config = dict(
    n_layer=14,
    d_model=256,
    n_head=8,
    n_kv_head=8,
    head_dim=64,
    d_mlp=1024,
    vocab_size=8192,
    activation='squared_relu',
    norm='rmsnorm',
    norm_place='pre',
    norm_eps=1e-05,
    positions='rope',
    rope_base=100000.0,
    rope_fraction=1.0,
    qk_norm=True,
    attn_scale=0.171,
    bias='none',
    tie_embeddings=False,
    parallel_block=False,
    extras=['capped logits'],
    init='uniform',
    init_std_qkv=0.0259,
    init_std_o=0.00346,
    init_std_up=0.0259,
    init_std_down=0.00244,
    init_out_by_depth=True,
    optimizer='soap_variant',
    lr=0.0128,
    beta1=0.95,
    beta2=0.95,
    weight_decay=0.0,
    lr_head=0.00933,
    warmup_steps=72,
    schedule='wsd',
    decay_fraction=1.0,
    decay_shape='linear',
    final_lr_fraction=0.02,
    batch_tokens=262144,
    seq_len=1024,
    doc_mask=True,
    train_tokens=903400000,
    steps=3447,
    dataset='wikipedia_en',
)
Each number is 200 + 40 x the weight over its row's rms, rounded and kept within 0 to 999. Layers, rows and columns count from 0. The size before them is the row's rms in percent of the matrix's.

# v: layer 6 attention value, 512x256, rms 0.299, rows 41-63, columns 0-63
# o: layer 6 attention output (transposed), 512x256, rms 0.286, rows 41-63, columns 0-63
# q: layer 6 attention query, 512x256, rms 0.253, rows 64-93, columns 0-63
# k: layer 6 attention key, 512x256, rms 0.253, rows 64-92, columns 0-63
v41,107,178,152,235,216,166,198,242,238,174,242,260,230,246,218,116,201,225,192,203,188,235,224,217,257,240,178,234,275,205,209,230,190,189,227,140,199,241,232,255,142,204,205,227,195,210,195,285,162,266,199,217,215,230,189,144,234,221,186,198,215,180,192,156,208
o41,104,262,243,215,261,116,245,143,268,184,190,177,189,142,220,90,212,201,193,158,190,226,266,81,177,206,216,221,195,190,142,190,279,255,193,208,174,172,204,236,158,110,246,188,206,205,140,219,214,242,211,149,190,233,169,243,228,203,258,162,208,161,242,209,221
v42,104,177,177,169,209,185,136,205,238,255,120,201,189,123,268,159,266,182,294,237,218,192,160,235,144,170,179,161,275,220,193,192,217,230,203,103,206,193,197,172,225,155,217,188,220,240,209,235,144,138,188,148,115,238,252,72,237,182,139,246,195,190,210,243,170
o42,100,128,165,184,172,143,131,167,196,178,57,258,179,198,207,211,123,202,239,207,176,153,229,242,190,194,166,193,114,262,224,244,255,261,192,222,184,164,130,236,245,219,245,165,217,198,186,155,163,221,236,148,235,128,167,201,226,153,180,313,225,226,148,172,178
v43,103,167,135,162,165,262,190,217,225,211,259,186,255,227,211,188,173,206,159,158,202,119,221,169,187,231,256,100,223,129,199,136,231,255,215,200,224,205,144,220,131,226,195,97,181,247,194,171,261,233,156,177,240,276,146,188,191,230,159,199,269,248,210,166,202
o43,102,175,171,172,176,163,181,163,204,173,184,189,211,164,238,182,169,256,233,294,180,234,184,194,261,213,163,239,250,179,195,214,199,232,145,191,175,211,277,137,129,207,202,231,235,264,242,185,155,214,191,200,178,278,163,153,161,186,198,244,188,220,182,211,268
v44,092,164,144,220,274,258,248,196,228,217,200,263,193,143,223,117,211,201,99,185,237,203,202,185,243,275,218,266,150,179,254,209,185,239,169,183,141,123,206,128,184,249,146,165,153,121,231,205,217,139,197,167,210,204,278,204,205,238,147,288,178,177,229,254,196
o44,093,221,246,191,253,202,265,223,249,186,194,204,213,276,239,229,230,231,207,183,175,221,239,180,212,237,164,186,115,225,213,235,255,176,182,216,210,256,99,182,237,189,180,258,148,205,195,196,191,180,240,182,218,207,185,216,119,224,153,188,141,190,220,148,250
v45,095,150,130,140,269,221,225,189,217,193,225,241,273,157,279,224,138,218,214,218,196,272,232,229,171,125,169,237,286,319,207,147,174,196,156,254,198,163,141,190,168,252,133,179,203,211,228,236,184,214,116,169,161,259,193,242,264,192,163,150,240,199,215,226,253
o45,093,232,121,237,201,260,225,128,237,254,174,191,212,177,201,166,160,186,254,213,186,226,214,239,178,161,166,129,181,216,221,172,225,193,187,163,162,179,247,203,162,223,270,175,204,242,202,211,252,116,184,214,209,225,197,159,202,252,134,188,160,217,174,285,200
v46,102,158,208,288,164,191,201,204,209,317,200,198,192,210,175,164,264,169,191,199,162,213,234,222,201,196,183,162,231,296,235,226,209,195,182,162,263,226,189,194,177,194,141,159,222,177,220,110,217,197,197,294,163,183,134,230,204,232,209,223,265,128,178,206,229
o46,099,206,263,250,212,199,197,212,94,226,245,180,175,193,171,224,236,234,213,200,191,258,263,210,163,178,274,98,259,263,193,135,221,164,270,145,224,138,201,225,149,251,224,134,213,234,206,184,201,296,159,139,193,185,190,171,157,221,232,167,144,174,202,224,259
v47,109,278,148,285,205,278,155,192,221,188,225,138,234,174,228,123,245,186,182,276,210,208,242,229,236,231,193,183,257,186,206,198,219,195,240,236,245,193,189,172,99,188,203,209,156,187,244,178,183,141,238,184,143,201,228,274,213,191,325,102,210,230,268,166,234
o47,105,213,241,229,213,207,199,135,239,142,147,178,200,214,168,238,171,175,181,187,176,219,214,268,279,173,268,247,245,243,217,208,266,189,171,204,248,235,225,190,239,250,246,234,200,204,228,197,246,252,161,138,230,188,309,226,190,179,254,169,218,161,204,217,92
v48,097,241,176,257,237,198,223,221,236,175,253,301,224,165,161,245,195,175,184,219,186,232,216,223,273,225,182,199,240,128,159,171,130,236,278,196,176,256,290,213,193,234,177,202,155,236,139,203,207,236,172,247,190,153,155,136,187,160,248,319,241,198,194,175,186
o48,095,263,272,267,211,126,182,220,199,195,134,215,176,204,226,246,229,134,171,144,162,238,275,136,168,151,179,225,195,180,170,209,209,204,297,245,153,206,142,244,195,196,230,170,199,153,235,248,226,241,245,174,150,245,171,198,219,141,112,183,188,225,227,211,239
v49,099,179,183,203,282,138,223,225,162,212,198,245,191,283,202,148,159,131,141,209,250,188,263,168,207,141,248,176,182,242,162,238,254,191,216,221,196,151,169,171,255,167,232,249,178,209,256,237,249,190,209,202,231,212,174,133,191,265,237,236,213,177,220,240,201
o49,098,201,211,181,232,211,181,263,171,236,226,166,240,200,285,180,123,208,234,179,216,196,204,163,134,230,217,214,222,238,226,290,234,146,196,170,186,214,205,156,219,226,227,153,262,252,188,122,248,169,222,229,178,214,233,229,216,208,175,212,195,158,178,271,214
v50,104,157,188,170,188,212,162,176,212,149,230,170,208,237,215,247,274,185,181,166,177,250,145,165,144,184,230,192,165,184,207,265,219,235,295,201,205,268,152,256,225,312,181,168,225,250,115,208,137,159,189,241,169,196,199,237,247,179,250,208,239,240,143,162,171
o50,099,250,187,161,208,106,127,263,230,202,207,165,226,146,229,220,172,242,237,141,201,228,152,132,193,186,206,149,174,115,235,167,230,185,130,182,213,207,226,231,234,225,163,230,209,228,239,189,182,233,275,219,185,234,250,224,223,175,196,212,260,173,234,244,244
v51,104,119,170,160,126,179,243,280,207,248,143,193,145,164,127,223,188,216,108,161,221,291,191,155,242,141,169,152,230,218,230,207,195,234,162,273,157,165,239,229,256,211,215,202,233,258,183,278,190,203,179,228,240,130,229,173,204,123,251,158,272,229,236,212,231
o51,101,211,121,156,88,206,195,181,151,215,195,238,204,212,207,213,244,163,196,156,194,249,184,166,140,113,164,161,171,203,171,171,191,205,144,196,186,243,200,235,213,112,143,225,218,143,231,127,246,178,256,252,182,204,272,197,172,124,263,253,135,241,191,144,250
v52,100,198,151,241,195,220,191,193,184,173,216,171,114,184,142,227,198,108,161,146,213,168,129,212,191,217,221,153,188,175,186,218,240,196,206,209,187,206,211,194,208,191,242,285,230,210,214,222,253,186,138,251,169,195,200,167,266,186,266,207,180,260,200,181,155
o52,097,280,171,209,182,170,216,178,194,202,168,199,133,251,190,172,209,166,204,152,194,176,229,133,166,139,185,236,204,256,196,203,237,215,241,266,262,210,337,225,226,245,135,156,237,224,267,249,181,297,245,213,141,159,189,212,173,178,196,161,192,151,134,190,233
v53,097,276,192,188,204,173,241,147,225,195,224,177,135,193,142,237,188,218,189,144,291,241,258,190,219,149,172,219,273,186,256,196,168,210,225,169,228,194,148,221,208,111,302,226,128,148,224,210,207,268,113,260,236,169,238,155,148,205,210,269,166,237,192,229,203
o53,097,222,144,255,212,176,202,157,205,221,259,166,198,161,184,178,238,182,216,118,194,218,181,271,153,157,178,164,191,250,164,237,192,169,210,232,185,189,192,145,204,151,241,200,179,190,204,243,252,166,261,165,186,190,231,247,198,216,171,248,186,179,192,186,247
v54,105,184,205,238,203,231,74,218,190,214,254,222,196,206,254,239,147,124,141,177,205,157,203,171,256,240,205,178,246,171,170,223,255,215,227,263,161,215,192,311,227,236,197,207,155,144,212,234,286,165,156,248,181,227,256,189,265,189,162,181,223,209,205,165,236
o54,099,212,195,240,251,235,175,272,182,182,191,215,211,279,173,223,155,151,178,165,226,239,236,147,138,165,216,208,190,309,252,257,247,150,240,226,166,143,226,258,226,146,274,193,150,128,211,231,176,242,153,183,215,178,213,227,161,220,199,221,106,205,187,189,225
v55,096,155,200,194,170,115,135,177,308,214,211,202,211,140,182,173,232,272,310,250,182,203,198,149,205,143,232,250,163,211,138,221,211,120,173,234,196,164,191,179,175,203,165,227,143,245,274,257,199,254,240,202,235,225,249,196,217,254,230,172,172,203,111,140,202
o55,096,255,187,203,234,105,170,178,208,206,177,165,218,176,257,194,204,128,200,236,275,256,157,214,186,278,204,231,209,161,225,194,138,132,217,190,266,162,206,149,215,215,257,200,225,211,194,231,217,228,173,259,259,261,308,247,245,185,166,200,171,239,152,194,218
v56,091,199,229,205,231,207,189,142,209,168,236,258,142,190,206,259,179,230,261,224,236,207,235,161,251,210,185,193,192,205,173,136,248,241,187,174,259,224,206,214,256,193,252,146,194,191,158,218,233,267,132,247,326,152,286,158,238,196,155,246,175,169,264,193,189
o56,089,220,273,138,154,172,202,144,161,235,187,235,224,89,229,219,138,274,198,284,165,215,187,165,236,242,177,164,175,237,185,237,260,252,200,205,242,183,243,209,287,199,149,232,190,174,86,178,153,211,161,173,236,258,261,143,223,238,131,202,118,175,241,190,232
v57,098,133,214,190,184,265,290,205,166,251,192,209,243,221,197,230,261,188,248,281,198,244,217,214,122,185,262,164,198,244,245,139,197,244,247,222,179,180,253,180,131,191,199,237,208,202,185,181,263,174,233,199,230,222,193,232,154,225,242,243,220,178,167,174,202
o57,098,202,228,172,175,180,270,236,274,155,182,262,203,209,154,245,166,237,131,178,216,218,147,164,208,178,252,175,221,256,254,192,185,220,169,162,179,117,236,172,155,250,168,185,251,162,213,127,258,103,179,239,210,176,139,187,225,224,194,230,212,206,200,197,198
v58,096,259,215,197,232,242,167,181,175,201,143,254,212,175,152,227,236,272,273,256,209,144,173,110,170,253,175,207,192,206,177,251,189,237,208,220,270,156,211,239,180,142,173,199,247,239,290,194,277,223,156,181,206,185,223,201,265,290,222,207,241,225,164,257,190
o58,098,192,198,208,242,222,174,190,140,245,234,158,156,173,161,190,242,219,197,210,216,195,186,171,231,159,192,249,212,209,264,240,273,224,157,132,171,224,231,138,200,202,182,245,287,153,169,122,137,214,163,204,189,177,223,219,209,181,248,169,216,253,189,196,161
v59,105,198,130,226,244,151,161,202,187,231,243,139,171,247,254,174,150,212,129,96,208,194,163,217,193,179,229,198,220,212,188,117,206,169,283,165,127,256,192,278,230,214,197,135,142,194,189,245,209,201,172,240,252,211,264,161,180,244,215,193,234,202,238,167,275
o59,102,253,185,243,156,157,216,125,232,187,223,149,284,179,173,185,222,244,231,179,148,201,204,175,153,137,166,236,191,231,154,211,186,254,215,177,140,201,186,200,209,226,193,303,157,198,189,220,179,254,156,191,159,237,305,191,192,211,187,225,274,221,185,201,242
v60,103,257,234,201,176,210,238,147,183,210,263,173,241,172,226,233,210,204,170,136,203,146,210,217,217,259,195,179,138,149,188,245,191,101,182,193,161,158,268,146,225,164,210,158,131,166,210,220,238,180,179,151,192,218,189,212,203,238,245,148,115,235,229,222,233
o60,101,190,140,225,214,184,75,194,194,208,228,183,164,173,154,146,194,119,148,275,225,175,223,120,222,145,144,149,226,173,216,251,149,151,195,216,212,179,261,187,227,211,176,196,116,161,206,237,256,207,182,212,140,151,178,199,170,192,257,163,240,217,237,236,196
v61,104,204,184,208,190,200,221,215,240,227,161,266,163,181,187,179,259,134,212,185,200,267,167,206,180,194,148,181,181,190,140,179,130,251,151,201,242,176,219,242,175,180,95,149,208,182,197,186,210,217,205,137,256,149,171,150,150,159,173,170,159,242,249,215,129
o61,101,188,223,128,199,215,274,144,157,232,158,241,183,176,196,196,176,210,183,277,215,305,145,142,125,161,194,143,210,216,204,146,169,139,183,256,122,207,140,216,202,245,222,246,174,197,216,202,197,231,245,190,211,198,193,130,169,200,244,164,219,274,222,191,215
v62,106,202,272,240,184,230,197,220,185,170,121,136,205,260,175,200,162,209,214,235,152,200,166,206,202,282,252,163,153,261,173,160,290,187,248,256,215,196,152,164,224,139,155,139,204,174,273,189,217,223,203,195,204,183,174,136,219,222,231,131,195,230,156,184,178
o62,103,137,213,173,264,246,235,230,136,157,177,105,128,233,237,226,159,164,149,283,181,238,173,103,163,247,215,180,261,202,202,182,256,208,165,177,212,140,230,261,146,172,178,265,192,230,111,209,205,256,225,219,244,196,187,220,197,191,253,214,204,260,147,182,209
v63,103,201,266,157,240,191,260,189,228,190,221,201,103,207,197,156,181,140,211,158,229,170,177,170,173,172,242,166,197,203,203,235,143,239,243,212,248,221,230,130,258,120,223,222,148,162,264,188,276,173,217,155,203,260,225,113,194,284,163,171,94,188,273,187,173
o63,101,166,257,170,200,92,245,285,185,254,210,265,167,272,152,134,187,191,205,291,227,196,185,159,212,140,203,177,180,195,275,176,159,230,166,177,165,159,236,148,185,143,211,217,128,207,199,233,208,127,217,207,209,198,174,230,210,211,161,186,213,234,239,217,170
q64,075,271,196,162,167,204,174,214,190,231,252,247,220,142,196,175,257,154,178,191,229,176,254,180,219,138,159,249,256,168,166,155,179,214,139,220,259,190,138,238,171,187,247,206,169,191,199,220,244,182,171,264,254,272,216,197,163,161,181,236,183,248,185,149,248
k64,077,194,207,250,197,193,250,231,267,165,215,167,210,224,241,178,214,234,267,192,160,141,172,228,137,175,244,171,239,174,143,180,241,173,192,175,200,221,302,204,237,156,159,246,202,52,256,173,153,288,279,221,185,222,206,153,221,264,204,191,213,202,225,260,178
q65,079,178,234,239,254,192,172,229,183,197,220,154,225,216,186,160,237,171,161,182,175,170,256,195,180,161,185,167,164,245,173,138,179,251,219,240,220,196,237,144,131,135,267,245,134,196,218,260,201,238,228,163,224,208,229,170,197,270,187,231,126,184,231,182,230
k65,079,207,186,226,223,158,283,223,195,169,231,186,240,233,215,201,215,155,286,184,183,141,229,189,254,113,179,194,231,161,201,205,193,224,192,128,199,170,191,217,223,185,189,242,248,124,172,153,147,218,209,238,163,254,254,231,216,154,171,193,207,154,200,187,198
q66,083,225,167,199,159,206,256,168,164,182,161,242,204,190,136,208,200,188,189,173,209,272,225,168,220,100,207,147,195,147,176,232,230,201,186,234,147,128,219,255,210,212,129,173,184,161,208,178,220,157,188,193,278,209,286,153,141,197,149,218,202,205,184,177,234
k66,073,177,230,253,241,272,106,168,220,171,254,142,205,181,216,199,193,190,265,230,182,167,212,187,148,274,247,176,296,230,230,179,160,226,170,241,163,320,137,161,180,173,202,177,163,164,218,194,157,233,217,160,182,217,137,173,240,224,191,219,273,106,235,195,82
q67,084,190,211,163,164,207,201,203,280,189,181,235,208,237,121,256,254,204,166,213,234,253,203,183,219,175,199,246,217,183,148,222,226,163,226,69,255,207,157,200,202,230,209,194,262,180,205,230,239,194,243,167,167,168,224,222,240,189,217,117,243,238,139,201,232
k67,074,235,229,189,174,167,266,238,88,197,184,148,181,170,140,150,234,178,111,176,125,172,276,138,215,279,179,167,164,238,230,153,176,194,232,232,182,188,235,204,172,262,150,198,196,257,162,161,204,263,196,190,236,163,188,239,113,232,220,219,157,219,208,174,165
q68,091,234,267,204,211,159,157,230,174,241,230,232,178,213,155,210,267,208,274,211,185,174,248,114,202,200,178,133,185,183,175,177,246,250,179,273,237,106,187,235,199,151,254,230,184,164,229,181,140,186,247,209,247,237,250,225,214,201,244,269,222,200,197,209,249
k68,082,146,163,269,242,197,195,190,201,217,159,234,259,178,210,154,131,208,167,264,227,220,211,126,198,158,175,203,248,164,220,251,196,202,236,114,237,230,217,304,123,209,187,171,231,193,193,190,252,190,211,269,210,162,232,173,200,236,160,227,221,185,270,254,214
q69,088,158,166,203,169,206,247,184,147,177,212,216,238,173,241,301,172,213,239,213,114,216,193,255,125,192,184,154,136,266,196,148,179,128,186,234,207,194,161,180,250,296,173,192,291,216,176,222,237,136,195,161,208,186,198,161,257,217,116,192,237,182,228,217,167
k69,080,162,155,126,182,217,211,219,218,219,198,216,146,254,149,180,203,254,193,162,244,246,142,202,197,190,198,251,275,183,219,223,142,271,140,281,207,212,255,218,142,192,194,210,209,237,179,167,221,175,135,205,144,231,220,246,242,195,220,237,224,260,190,231,226
q70,088,204,184,234,215,162,193,335,192,220,164,199,189,245,183,215,245,132,209,142,160,232,205,217,233,173,321,200,190,191,186,268,163,148,138,144,194,200,220,151,126,230,188,202,164,191,214,277,195,239,186,208,190,167,198,218,171,189,232,206,146,89,170,286,177
k70,087,153,226,215,210,138,139,197,222,205,197,205,195,208,239,195,152,209,177,204,206,205,215,234,186,280,155,202,255,155,176,213,264,233,232,127,210,279,213,227,179,257,201,216,197,192,194,182,208,212,187,169,161,92,72,76,167,182,158,181,197,164,170,172,239
q71,093,195,205,283,242,143,170,204,205,214,231,193,160,225,203,264,232,158,248,182,222,110,197,271,230,174,208,224,202,209,184,215,218,241,164,187,83,243,232,195,207,136,236,289,127,212,163,232,244,177,231,233,245,268,108,251,161,232,135,246,178,148,226,171,196
k71,082,188,191,162,201,175,238,139,227,322,247,234,245,208,262,193,163,135,187,279,282,115,185,186,214,187,175,181,183,221,126,239,215,232,224,203,211,171,201,129,178,117,189,183,287,202,198,207,110,276,129,157,194,250,216,210,194,189,219,208,224,183,204,221,173
q72,095,205,185,172,131,250,196,245,253,167,167,280,195,272,156,176,184,140,229,163,224,243,196,189,172,212,211,179,184,266,205,219,218,149,126,171,163,235,185,146,194,279,138,194,208,254,215,217,202,104,199,213,214,128,210,143,139,219,186,168,198,161,261,156,201
k72,078,244,167,167,162,206,250,215,159,233,231,216,260,225,155,214,191,251,149,140,264,188,163,169,146,223,186,157,176,159,221,211,225,181,211,196,195,246,191,234,299,105,134,201,225,239,229,177,197,259,212,158,191,182,109,163,181,162,170,197,139,299,133,171,177
q73,092,141,203,181,215,242,171,279,202,186,169,184,140,232,248,202,155,241,211,142,243,240,256,165,161,219,141,125,177,214,235,265,197,202,185,228,268,182,160,195,155,169,245,221,170,201,231,188,257,200,169,199,227,178,135,182,216,189,184,211,115,201,223,229,261
k73,089,224,242,205,161,155,161,163,189,222,166,210,114,144,210,222,203,201,268,167,200,226,190,164,144,211,154,196,200,195,203,173,221,211,180,228,195,217,145,204,159,148,241,224,164,148,168,65,216,192,205,137,267,96,168,131,227,161,178,206,177,215,194,217,226
q74,098,210,269,198,180,253,260,156,204,193,221,177,193,197,196,288,201,232,132,189,194,209,155,183,171,220,182,205,183,146,221,188,221,180,226,162,269,223,186,245,156,219,154,149,221,205,152,178,199,216,184,192,202,242,189,204,203,259,205,257,162,174,210,109,228
k74,087,212,179,251,199,246,187,78,224,189,170,216,198,240,186,162,182,208,251,233,196,157,190,222,193,211,135,221,184,230,78,219,207,153,155,179,174,192,175,114,222,190,161,291,136,167,229,200,244,175,209,201,162,251,256,292,254,230,157,177,193,102,200,202,202
q75,098,146,251,224,261,209,136,160,213,183,261,138,163,164,202,250,212,216,183,201,170,142,208,214,171,150,143,152,156,242,251,166,202,214,289,195,125,228,163,180,160,67,250,211,198,164,203,210,164,172,251,181,233,178,194,178,167,245,254,196,179,178,183,161,233
k75,086,219,156,227,217,290,119,200,179,171,309,184,166,218,193,269,226,203,152,280,148,196,202,201,242,132,255,158,191,223,101,207,235,207,223,207,121,184,200,222,156,220,207,146,252,178,261,115,117,190,164,158,166,184,274,205,183,177,210,211,246,175,217,189,233
q76,093,216,246,148,203,199,158,209,187,217,189,121,165,176,248,186,125,210,143,311,196,205,227,240,167,198,188,208,171,247,169,184,114,209,200,159,187,117,211,247,208,211,178,143,196,106,150,182,257,101,200,124,166,214,208,115,239,195,264,257,111,214,150,203,196
k76,089,236,164,213,180,170,160,222,309,199,207,172,275,245,235,183,194,184,131,221,281,220,174,186,193,262,181,236,186,273,228,146,150,210,151,121,261,235,201,226,179,211,174,291,144,150,195,238,171,168,212,243,190,170,256,159,269,173,202,140,192,219,214,285,279
q77,101,247,128,186,267,154,221,255,210,204,161,280,241,166,228,156,150,209,181,189,217,183,161,199,219,220,265,169,251,113,124,179,130,242,199,208,194,209,222,253,158,217,175,201,187,168,187,140,240,224,170,194,178,166,116,169,266,197,178,224,257,221,233,209,195
k77,094,220,98,168,184,136,215,119,215,135,196,286,248,135,222,227,186,225,217,213,201,147,209,140,183,203,193,218,180,193,225,261,147,166,194,260,170,180,163,172,230,311,202,149,192,191,205,193,196,227,183,233,198,150,231,195,153,206,171,235,265,206,171,167,135
q78,109,237,250,201,175,207,198,196,190,134,196,221,128,134,154,200,174,250,182,165,171,142,215,178,292,190,229,259,245,175,250,128,227,181,231,152,214,339,225,169,193,229,176,243,190,154,153,235,183,232,170,174,132,217,188,200,245,201,218,221,166,234,193,142,189
k78,107,278,145,248,219,175,186,274,180,179,194,237,207,165,175,186,152,245,208,193,193,209,256,181,187,210,257,262,260,162,187,222,207,149,268,169,192,186,230,169,188,206,163,184,201,213,212,201,252,206,178,153,134,170,257,181,171,190,215,211,168,215,230,166,242
q79,091,223,217,257,227,271,172,125,220,178,241,150,251,249,270,134,212,232,241,253,174,246,159,181,260,225,168,257,177,145,174,251,227,258,208,177,314,198,206,193,174,213,224,185,199,267,174,185,209,187,161,242,172,160,148,243,250,251,193,214,131,174,226,237,148
k79,094,186,233,257,136,209,206,274,211,218,148,146,229,171,162,246,183,200,161,212,200,246,212,235,177,241,167,228,199,279,196,206,181,126,262,195,242,161,233,172,279,254,182,242,179,226,196,132,214,226,204,245,195,131,233,189,266,211,202,192,100,107,158,190,164
q80,107,173,159,256,138,182,204,167,219,186,222,210,183,130,293,234,203,195,185,151,230,130,203,193,236,213,147,193,169,146,135,207,229,152,228,177,210,146,137,260,216,182,241,207,150,204,211,165,255,189,184,266,219,284,239,172,120,205,186,304,143,242,209,223,239
k80,104,158,189,242,195,239,203,182,180,263,210,136,240,201,197,170,144,221,214,221,249,231,195,231,224,189,201,178,193,238,130,170,179,180,241,161,227,126,239,250,226,150,297,202,158,192,213,208,215,215,156,242,150,205,146,240,205,225,213,213,131,169,226,186,120
q81,105,167,277,239,219,200,180,301,230,210,222,141,184,244,205,229,205,167,212,253,237,185,147,161,224,183,281,300,154,244,178,165,175,171,233,227,196,179,241,177,185,174,158,235,218,240,162,206,176,243,273,188,218,120,154,215,213,245,218,162,224,231,209,199,160
k81,103,201,213,228,225,203,236,282,182,261,168,191,165,130,184,199,204,195,120,217,190,160,211,227,219,106,199,245,217,159,198,181,125,275,214,265,150,189,223,223,218,179,261,213,270,168,151,251,143,196,235,191,154,178,148,233,224,259,254,190,189,221,172,220,148
q82,103,206,168,185,254,156,220,182,201,257,168,221,175,231,210,237,188,179,187,178,140,234,214,170,206,188,168,215,183,193,199,211,211,222,200,221,221,193,253,227,207,166,190,191,216,293,140,214,213,270,204,171,189,191,173,188,165,294,238,185,162,164,206,145,196
k82,109,189,210,256,207,189,173,191,129,199,235,197,180,168,217,206,199,240,247,117,183,222,146,221,225,149,157,228,140,136,244,176,282,191,229,224,276,242,118,239,216,207,245,220,194,208,135,192,201,185,272,225,136,204,224,206,217,217,215,179,201,190,143,129,194
q83,113,147,232,206,153,205,175,194,239,225,166,221,228,227,184,233,223,181,234,203,129,171,199,235,180,162,175,204,158,148,217,134,266,231,139,147,187,290,254,207,235,242,275,145,187,217,213,251,120,249,121,163,202,112,203,173,145,164,259,171,245,204,127,165,257
k83,109,186,186,227,231,208,167,202,152,201,177,215,134,194,170,256,279,148,230,177,232,175,257,175,207,183,200,100,159,210,196,172,307,204,237,220,158,279,237,151,265,215,190,239,231,204,157,232,208,196,181,214,251,97,158,215,167,151,202,193,237,154,118,187,262
q84,114,199,208,214,197,226,220,178,206,251,193,205,234,242,186,174,181,152,216,231,228,263,167,269,202,165,148,225,221,196,237,226,151,216,270,164,232,236,179,188,158,175,270,175,198,133,203,194,201,188,208,219,163,148,240,203,201,225,262,187,204,131,203,204,193
k84,110,123,185,151,257,213,120,206,206,266,217,158,282,206,253,117,245,182,168,207,286,231,160,206,172,189,194,150,181,194,203,247,159,256,160,230,190,263,193,140,216,194,246,201,167,115,218,208,236,184,202,270,233,228,163,283,232,211,179,169,165,198,195,180,218
q85,101,225,259,196,313,219,148,174,258,206,193,228,196,250,157,224,132,211,184,206,212,253,182,289,207,253,154,245,194,224,207,163,182,245,135,209,147,180,213,190,168,154,185,246,177,253,221,155,157,160,227,244,146,148,234,169,250,178,226,166,301,221,245,231,240
k85,109,219,226,210,255,217,138,191,184,226,222,200,167,265,221,246,242,225,153,209,240,287,195,198,192,217,172,232,237,169,261,197,196,221,256,145,138,187,217,178,178,109,210,223,155,202,238,197,193,217,239,224,200,192,140,265,198,291,241,216,249,225,192,217,229
q86,102,200,129,227,245,207,216,218,226,211,159,197,219,243,218,243,231,244,135,203,166,234,200,198,185,175,248,163,172,128,178,237,247,314,246,149,186,223,250,227,170,164,155,133,222,121,168,225,187,181,214,246,154,147,170,170,180,180,153,171,232,132,197,224,204
k86,105,153,174,196,223,218,296,200,149,162,195,215,195,201,191,234,177,141,216,188,141,248,155,251,227,230,233,88,176,150,198,174,258,140,232,172,243,165,160,147,164,188,213,228,178,153,207,134,235,246,219,213,248,173,191,152,156,185,168,123,209,222,168,226,116
q87,108,226,219,145,189,189,214,237,165,165,214,234,202,206,227,168,216,227,169,195,290,211,171,244,130,160,206,195,191,181,196,174,179,197,208,145,229,151,191,201,154,188,212,237,153,133,190,251,144,212,183,175,183,279,238,162,184,144,253,209,159,249,217,197,244
k87,113,241,248,194,205,204,217,264,206,148,204,232,223,215,136,216,214,165,200,169,223,205,274,232,125,136,209,153,161,168,223,313,192,160,190,171,218,175,208,253,203,207,232,315,250,143,198,213,213,216,235,189,189,211,246,181,139,193,267,152,187,237,252,234,317
q88,114,199,210,248,202,196,206,255,136,159,231,237,210,222,260,230,171,193,191,186,124,203,159,236,237,277,225,237,212,188,193,171,160,230,243,189,218,192,199,155,219,242,157,233,221,197,175,130,146,215,215,227,142,168,201,245,209,201,221,123,193,184,154,241,181
k88,107,211,158,199,273,190,232,142,82,137,225,226,233,246,188,259,241,165,175,195,117,199,146,213,202,234,276,229,202,187,228,192,185,193,217,200,211,232,221,201,287,187,220,255,187,202,194,214,203,163,217,194,180,185,133,250,180,232,282,126,151,155,156,261,157
q89,112,232,172,216,144,151,214,196,239,140,109,228,208,259,214,177,151,233,334,221,251,193,217,264,165,188,242,214,174,210,192,178,263,163,209,144,174,134,176,238,198,208,254,142,199,152,269,190,223,213,229,202,163,293,207,155,204,181,161,189,185,246,230,241,236
k89,107,204,160,227,234,212,203,267,150,236,197,201,188,272,208,200,171,166,214,272,202,187,266,181,150,224,234,226,161,200,179,242,287,198,297,144,209,183,220,232,245,102,186,164,141,159,210,234,207,224,209,213,195,246,185,142,234,174,200,232,187,181,262,181,151
q90,103,219,193,118,253,175,178,204,190,199,219,179,185,253,182,232,126,210,114,190,142,184,133,286,143,246,150,143,177,196,301,240,178,171,157,221,243,235,228,177,222,202,130,239,251,166,231,246,237,213,156,266,200,237,254,129,153,150,187,215,174,199,266,182,248
k90,107,191,198,208,193,211,190,149,215,239,233,227,199,219,230,213,153,179,229,218,225,233,145,201,201,254,200,172,235,177,290,193,231,187,261,220,223,203,192,150,224,245,190,223,261,209,184,239,130,207,165,251,237,175,185,181,160,236,194,198,202,218,187,210,225
q91,108,147,221,208,178,224,224,96,152,169,165,231,227,110,128,265,175,245,158,196,192,198,184,253,201,252,201,153,231,255,292,203,136,142,110,234,213,164,204,209,147,192,193,144,222,246,199,188,209,172,174,168,235,170,181,221,229,137,170,151,192,200,215,222,203
k91,107,132,178,154,205,159,183,201,172,221,156,246,215,174,167,226,162,213,187,165,165,240,196,231,197,220,172,199,156,223,195,194,117,136,79,155,160,158,186,207,201,206,175,146,187,210,146,173,264,124,167,247,229,184,220,210,268,155,159,181,196,218,172,247,221
q92,116,243,204,270,237,185,171,191,224,234,232,258,253,212,178,131,237,168,233,194,230,227,221,207,185,207,123,210,249,244,201,143,231,185,213,209,232,118,193,245,261,266,187,230,170,276,221,251,177,184,257,262,133,267,259,227,208,197,234,96,275,255,135,242,234
k92,102,203,214,186,323,241,236,146,173,223,247,204,140,290,179,161,197,163,206,217,215,313,154,228,148,186,198,178,230,222,197,232,230,80,193,142,259,170,190,224,185,223,203,197,188,267,223,210,268,227,204,160,221,193,230,218,70,227,231,194,190,215,188,204,247
q93,108,174,176,158,195,195,190,230,159,167,179,175,224,207,174,188,149,207,198,224,183,247,120,208,161,180,139,159,203,158,251,162,252,254,199,243,175,240,160,171,205,305,218,239,147,191,160,225,230,150,310,171,181,230,161,226,188,193,221,232,214,142,200,124,249